python train.py --num_hidden_layers=10 --num_attention_heads=8 --init_std_o=0.00564 --optimizer="soap_variant" --weight_decay=0.038 --lr_head=0.00649 --max_grad_norm=2.0 --decay_shape="linear" --train_tokens=868400000
Each number is 128 + 32 x the weight over the matrix's rms, rounded and kept within 0 to 255. Layers, rows and columns count from 0. Numbers have three digits each.

# layer 5 MLP up, 704x512, rms 0.169, rows 615-631, columns 128-255
162102137086182116160098113155168125133108101128121134126117084108122154175142116155084169129073112079091132077071132168193137131159082132132137159066090111111113181090134096210129177194158141150150142096151079181131124071107064115079109136142130133107137151077155175170143092126181148114070151089127177056102111108133115135097107165196073125126147127088050092154113144149078132123140
110065141176104115110146141139145152169162120073106114114134102132205099126107097144097116156132166075106127112127136125143165113148142155168133131105110157174168140133114099148153094147121141120096071111153123160144101108159142191107136141154168087168099129089129164123135144194137120128132125110131145114098140133130087141105187108156174128122119152092153149137181114111097133127131
134115206079094092120163140081111132096090180117151140137130176108029184101151141060088099146155124114105108123062183124118146079138131118144146126146068106141130146162134102125183050131119137127135103152108114102142149097149047107153091134112106071158110157137141155129123067125160179122143119092151019111108111091074169142068066085123127135141109117121106071095135096196118103116134
037052079096127056089155097134113145123107108136126142122102167134145106121080085134107087129152152065129124132154054082109132138143124151118114125150121125126097115160101142086117130114156170115163130182100093131090103135169087100126097083123082134080133107148127147091147125161101124162090131120159131085138161162111085155090130153143120127108069112166170099120125108124160170076056
134079159142190089172148086127134180076121166149099182118153137079140074095115064164129171175195125148102121066144146127117152168127174170160163110179165123096094134125081105109098133094141115155169142101096122095162169132154153062183227131142158103149107200118166187160189123101108110129103142129126122144144161119120142166142165144170098189127131141187142122140151127162117155109133
148134125170113153149094122083109136093117108153103087126136144142099061152111120133097124137129118110169122137073137144154109080066177112151145212056146105142075135120108131119130118049075133118101095141101121125144085137156136155118098092122120113163112143169091133155158086093158152081138133113155174088154138139200152118067106111131093085136136166121158132111102123147118076133185
124124166137200135168116136079120145177112162160141140097184120103143095154134092095148133164134163115086076060115099175160089169102125110060113107118127113114153151136119135140125132120131111103134177132153160219184106077158111110091131169109140112149154169077163106115180117118062122099113132118136143130140085108176171072061090157100121114146160168075151149111145122194087068120121
063149168129044139125169101107083126128116200128119150115146095173099100089075145161185160167112145173145159132111107106127076132161134173091112111137220092186110148101128151132092154175116092108150164090138111122113183097135148177103194132089074104133176116078177116200095183121133107139156138148151142124096144072156172140183099154078103108112151132156124109155098123128132146159154
048117129132098175083143112123095140103152118135188119077086129063150091162155121101100151207153149133133089110132128144117162092097114144094117154140079093174097155104125158095119147147123168088147096079149074090200110106135100140139136186089123103069168150101152121207091100112149144159112149128157123111139161109093146125086129108158136172117100085112098104150164148102119105103102
169125129150184100132075086172112122123087132092122128182109140162109110087162109166100095111132131104152110108170133107099105185095139149139065096127096150121117147159143102126156113147094123150098127092098134162084101145173130154076173118114145169107149114069121109122130081154090139099141163139134162176144167134098113129138117133149133159123095201105118091147144179094117140105158
102132121114149097199120154084141144136181079132139137125120136134115122105124130107153109172103164119148121141152121124164150143137142125128137168151148131112117192110099071149164151157136121116105133139089131212069152145208112133162130131134087117127153139122132178128081173161096161109081120075163119098181118203167152149121129180158117109112103155070126159066150119158099122124134
159184103070141163154156137072153113128122142136148116150163115123105148098096125161115144142108090160140154120091124197109122144121128130173110157161137149113176134137113110106147133120137144135139102084174114064155184147130133166108118119151111130123122153139114114129178139097130123095126092150127095124159167095155110106113098069111072154072131133103162169134147129149096105107133
124165183166132138133175123145091153157147106115127184166141116082113088134097165157176135178126132168123104189099196160101124111172109100134161069146143145096155147148121098118095091151107106132132151075189113152103150128132101145081129165108089144088103157173085152080136099181102075172087110111054162113118163175062106106105189191140133118179079131094139158142123094092138082094096
086171094142141153159150128126126144146125101137121122191107117120126123142180169158129089086139138182109169175117134137139103086131144126150151106131117123124125150123141158152105128166122130157117109150183119109107109101131150137107168114125086169137169144133157161164075185131123136113129104134094158071132115119116155149131118130120107096137171190136099118112151072120114153139140
087146160129246104108073144134079131061103146139172102152115111129107137137030069141082108148195153074107106137159118141103105131130110137159165121132123043090165101098092082115152133098165186115130174176083128141069150185125084177149154133077136148138166100184148153118078118130145146129102181083120069149165141124123112067107138081127088177146126140124118181182125078125144066111134
170130109101112107179123115151120110123112164090147078141102098122115111132113125188130087091168109114099222115117093111154115129101112124149089075062130110163098093132123166150059069096161147084150132124106110099129175133106105005164084089075133164133128128096178067098140114135172157144084215130170155148139115138103089055127038134149171129104140167190180083186171125063112115083126
098157112144111097163089120108120112112155085111128119077094092117102113128150182119131079159110124125062086116132122124133081157086135079135123149068148089132131178039136096067151141120072072112137148155118145066154107115136081128076149054103128133032128137122137034139049076167043119085130126140088146153077154139152110159096105177136102126084129219186147093124138150116124133102123
# layer 5 MLP down (transposed), 704x512, rms 0.159, rows 615-631, columns 128-255
159173125099225131193130151030153058104098077115068118131074137155091153115169100148068153137133117056099165130132081135089127184110141121097030199147177133149103056146115119147127198113174131167151115145166079143043125123108129131144143093114102134205129120122130136148156107128073100094084134114143142134161119146121149102127104095190130201157119159146108125144164113125078099105157
084123153096139187126148118148154107118091120094106123064063169166075137155152144151129126179092117102117121095134092132148168132119109156076111109167095207114128080186116112099127124136136124080128097138155136157107105170107113116127027202104158104054133140104084162146130185139133136144139141107110167117162142106141134094161159147149163157091196095178123099159084171127109136124156
138139192115167109043123103153115139104086107190138137145127146149120115080114119123122071101173144133070100110148120139133135075134115146122141148150122128123049120182118082047118102117052139121182156157145141118135109110138160168131124145147083157113149135102154097067116091165161107114114102162141175113179171115144095153135171081110088163055171150136159159148130125190118115137170
123084167162148118155105134061139101121157076137181172056162186127101145147109128124111087145134157122130150116086149140090140115157064172099131108134164110163105079129149116136055158111112110208084103172108136136126165085115108110124121113090118219088126134126092162168126143092106113095059102178119103101100071079179121145134111115137127101158130091140183131109173083152132118171133
169133117127131112094118119107091130089087149111145091112178136128162112112078105180145164152110109156126117040150101112096106128098055086079105104127144120142160106125135099092200135124110091088137134130037169121114131156142109150082119131113091111149151114146189100190125106125135137141158104143110152160084143156074159136093128112149142119118147110156098087119120128157164104093105
126102112138104136103116149148075163121134183098100110151139129217145147140070118168096067151148152195177080086113144155131098117157086134135129093136165166131129109135133121158116156063095111144126087143129088134051099130102113135185143082126136131130156121098130063116137168136133131197134124071153099114129181151148162097103084114139087145165166097079136181145108126116168158147150
110174111111135182087095081132141139122117147070122077122113147139186158132143122137169136103111127126197133128145191120102136129127122115092239160132145142129130144152160148163132128088103110105134172100101167105197154132091124139139134135115101111144164137098086105113115108140109133146137149115092077109117118148191168142162177139120075171099201161129116136124166127067104097152167
111118219201179120151121082137184127070116154073122116129127123124180140094116144211141152097101130149125120143132164103134112128090105116121089173134161057125164132102145139130070144160106091120139110190116141146103125113124175196120168089065101126137134116126000050199136121141099135121110119206112081094117150093161160115104171125178090166161133134185141070108131198140146119145072
170181129216144137195110148148141157126120136076043145100183114112112184120125109120131129086075109137200165138148169122102123207152022115144171147116091055115093157138086161095111121075137112139139155099075172152120139217110127121131108124126107098121151179148101188152123175153127164117102097143073194147120116113133131130124156122158125103185095091144155102145105132176153135168100
113118160138055180142118160143116131041122116152115123160108152116113122130172110128140105128091129171115124098119106127104115108150163119137149111134119096185133131152157116096150123086129108139114137160148094101163156110156135180143099139199150170153119117155146110108156182110152128161102115082104123152128160120110143175126137145139195186108169095111144137109097143166164109144081
116161126097126112192106198088135179123195091151106176136169067160152147160170175101175148123147134154142103143129140158056085084102112141156115129093134125042138186144085136142172153160156083038125155141114088192105159109178121058167122153128056149114103159176148145105093119162147164127102102080158129163199056133165135219160072097160111094149121123156109161087107107188097094158147
092152197128073045140131151143148105124085134106126093104108145090148148163122144125122137120142142122109142120141174104109173157049188055201133093105147058101046157144122168115148159126137084065115123110120099097131181127076131070162139154145149145122155152127110149110111145088173129176132112102191121086111095169139107138122126141092152118162093169067112165177185162091160148107095
107122079080078168145099155096116125151137133113113095120143094114134109151117150128135096124129111077126090130076136160113084126166162150082084105119117182145148162144083107106092074129119130113077152151140094069133147167162162098104189091138110181151082149131120137127123111162120103117110156053138090084123119164110106070223149128143141082114118206093144171122162166069124139094188
115157151130128117161154119101130147128142121116110208105134104110181099095154117104164143099145076088129177088162129059113101145164126129130092132142098128118164128139108119130104132146124115089150129116066122171166124225139148072142127174177183068178128121125119142098087092107099181116109154165149097107087116158134175176177211171151086128110159106153152153101133165091112118132138
114108129127163093120162120070131139094086134106172119139161171166126148142101108157113084120117101102130106147145120089097092141084092158076121130108148134153164093155136099090095143142166090108145123138078136126102132143141081138152104093098153169123150082159103147069220087139117155182177179088167162088124105132116115135098136118106100122179179133095068123176121076162110120156110
073078115118174161111110116064159130155159152123162105108101064160066085117198094112105143161131155113085123113160180134076145093126094116079111108111163182174092114149110118139047168141122158156100148184085132150128185065112102145170133137154171131111062116178137174086202151091132150144131061104117094166133113170121159083138103152145097101135167154102178175141137136107128117095162
154171087080173151088118092059133112117109156161139162134118130149176136147095124138167109080172128129074021131118135076122142185123147133172137147081166128121136124078122148137127164057106125101122173141154178111127151158108093105129113139125169090124144174104077132126092137115100144126123110145129141107132184112115133111063181127129119153130120176107125165128093139167147118190115
# layer 5 MLP gate, 704x512, rms 0.157, rows 616-632, columns 128-255
133107130084125209099152116133126129115123064087140112084124173143177130119130114228217124141086187110064107158170095134197089122145198137088119157121147157156092075125161166132132089172121195138145132070124127101167074085090129110066136147104112149099146127118085145115086135101168123149128111123172128076187115157131091167160145136101117112123170106181141095131166104156143162102104
155094145179169138100091154155145192127097164180172113074170192171117153141123132160135136172114133205172149151081105124100109146125123144122151154114099119211140146099094136091168167139120087109096149119156116115100096100161112181128114130069114129164155082139179072145158157114111109128093095130134154062133141116128095111097076132113147075122160133147062136192176088142130130118143
150142151131174149123171109181089122161141169119110106117120165121127162130100122151154129138143133148119049143148118076154098140182101094113185136088144085121094166129153152093084153191096129146118128168089108118082150106130143097142094101140088154138079173153066096124133130104115128127102167075079174114131174110089102158129153092122186140087082109127106136167129061153096091160090
053100094137146104118099154131118145087136141159122189069123108072092109194106094167131059127143157089137114151127130118125132139089217150130127119084119113154115182146226117113159093160125151122119142109166149125069112123073141131158120099144090097091135110090149173070062128177085133091110112140100095119127113191146169076104163142074101151115147084112092146138100080102076187093162
145144205128102122084092135109117085079205186129120067107137156120112151150077126177119083084133166158130127130153166110103112154131138040117161126146160120156127124155117072169088195172173109122148135145099115154138130103146118102140133095120086137105142114165152159151097097110079136120156189145116137160095133154113136127181038120132145140076159111096091123154088095081146155126103
154081099077070103129144116134104117128054139100089151095125172114150116113088118171099110107180090100198163090163182115102117147123118094119141115154063205085137163120142134157165105093126113134132142152140130105098136152124142147113099153135096115116130126154091126060195149114107099107091145065122124131093117117175138086089142113128100122139114092132115116125125121107180153161137
176103161099154100102124153147123156123095149190096152129178148165116111139142115075173088093115189003098153106123112166123158164116113061119138145094065152148101124134143118104155078123114071173111215085105148089200133088138109155133103100138188085143171197107184173126130099142138163150113080111084158151094151187120156186151166153127131111130125125102092127108146128125154090052084
158162162172173159210116112109106083106092103051099110159163093140136108107106147131179104088079107172140201134130100122192146105143146069104152139084096081167130104126078173117128127132146093178111134190119132123121110059069118135133129141156118154175168134140080176090157128156113066174080076151144134147135077115124142134162124124096119096110063175109164179139109110115129100134152
138099159136098123119094105169160105162097130140150115126094134129156148085145099137120158112169110178146080156125108109116125141125126142108093093149122130128059105162153140104151046112132130139149118059086109071091085144157118088093113047168150150147147088111097137174117148082121129135126104121142126153098125144138147188150094099147124108049164126113124126162144192128145101139124
120174135148128156130141090152006141116136118203109046095181105057110140161165104133153098098107134140098116080153174182132101092123114122159150112109084158114176138118114162108132110160105100118095078126148122084195136135118172160128088088152076109167135131084181102141144080118077116135122143115116145098119143101137127144138178128124133172130131144081095166108161075090143086108048
135137098090168088149119093121146131106121088132150128188132118119130061122125167122147110132128137167120142140145102163166142141133160147144077157199153100146118144154103082071095108093146139162136123136127132106131128189149131104129149085102130134152074101152116169136164108081120139143111093174163099159128139078123130113117149158157134161120151141102136070109096152130105099127145
119127130127170149080151103084164141112123154193097086153158085087161143169151127202184182146140110115171150140125146106128102115133144096144149144172096147098135096141135110113130133097172101145161114154105131115131169074111178098137164108133120091145129167091202138154204141127084079028093140153152136094122146107192126030150090126140143137125106106189136100138171129049144138158121
136133114069086122059118147092124100126139072157131125156134110134165149160112155085078159127161126114150090194179134128115146124154120103080173146131146126100142078112125147117094059134083149145084168149157114169137085151101134155168138142163155164159095082110076133104138099125162169146088210128104100120119145125126116128140138144116095043164191074133062116149152122159108129131098
139140114072085112082155129110141118136132132119090104114105079029113133132165127153096091134108116159175143082191132164145118119108125154127063102129125169094077175112114174097157135109116104146087122187104151139193134129113195143100137174149063196145115140101096108176136093104122087145071086182095177101157143109136142141135131135096071148147047102152161111133139129109139130103133
151163067082100115097142131125091161137105084097145057164192093083106099097135117073147115101142122142166130107106131078152083148093107104109109140105155124097138073089145150136087122175139143115106106094110191084105167093105160106102122168168139118160127111111139142131144150152084177139177140138092128094132144134204122124135088145134096117140117060157128116125136153149105096095165
142178121157187139095129141134127118083141171090142105127147140142130125107087146134155215134127116124150090131095064075101177135098145132141135148119176154120117098082089109135135163089102103116117173082092087114116144088104158118125128104102144129140139183109139139140111081094085176076156108129130202136113120104156145095122154053134124136173169196089153067158108136163084109136105
036149175068096173102169164091101111145128099157176173105149132124095145122091156080191143183148146217177176169143073133146110107174170078110124106144177103181070137102173119127166113069191109109079151118107158091096087081142063124104119165096112123078175097093138148179121136089117157142122142128108145145135089129100193098099125082124147098161118109147188212127132130101074125175117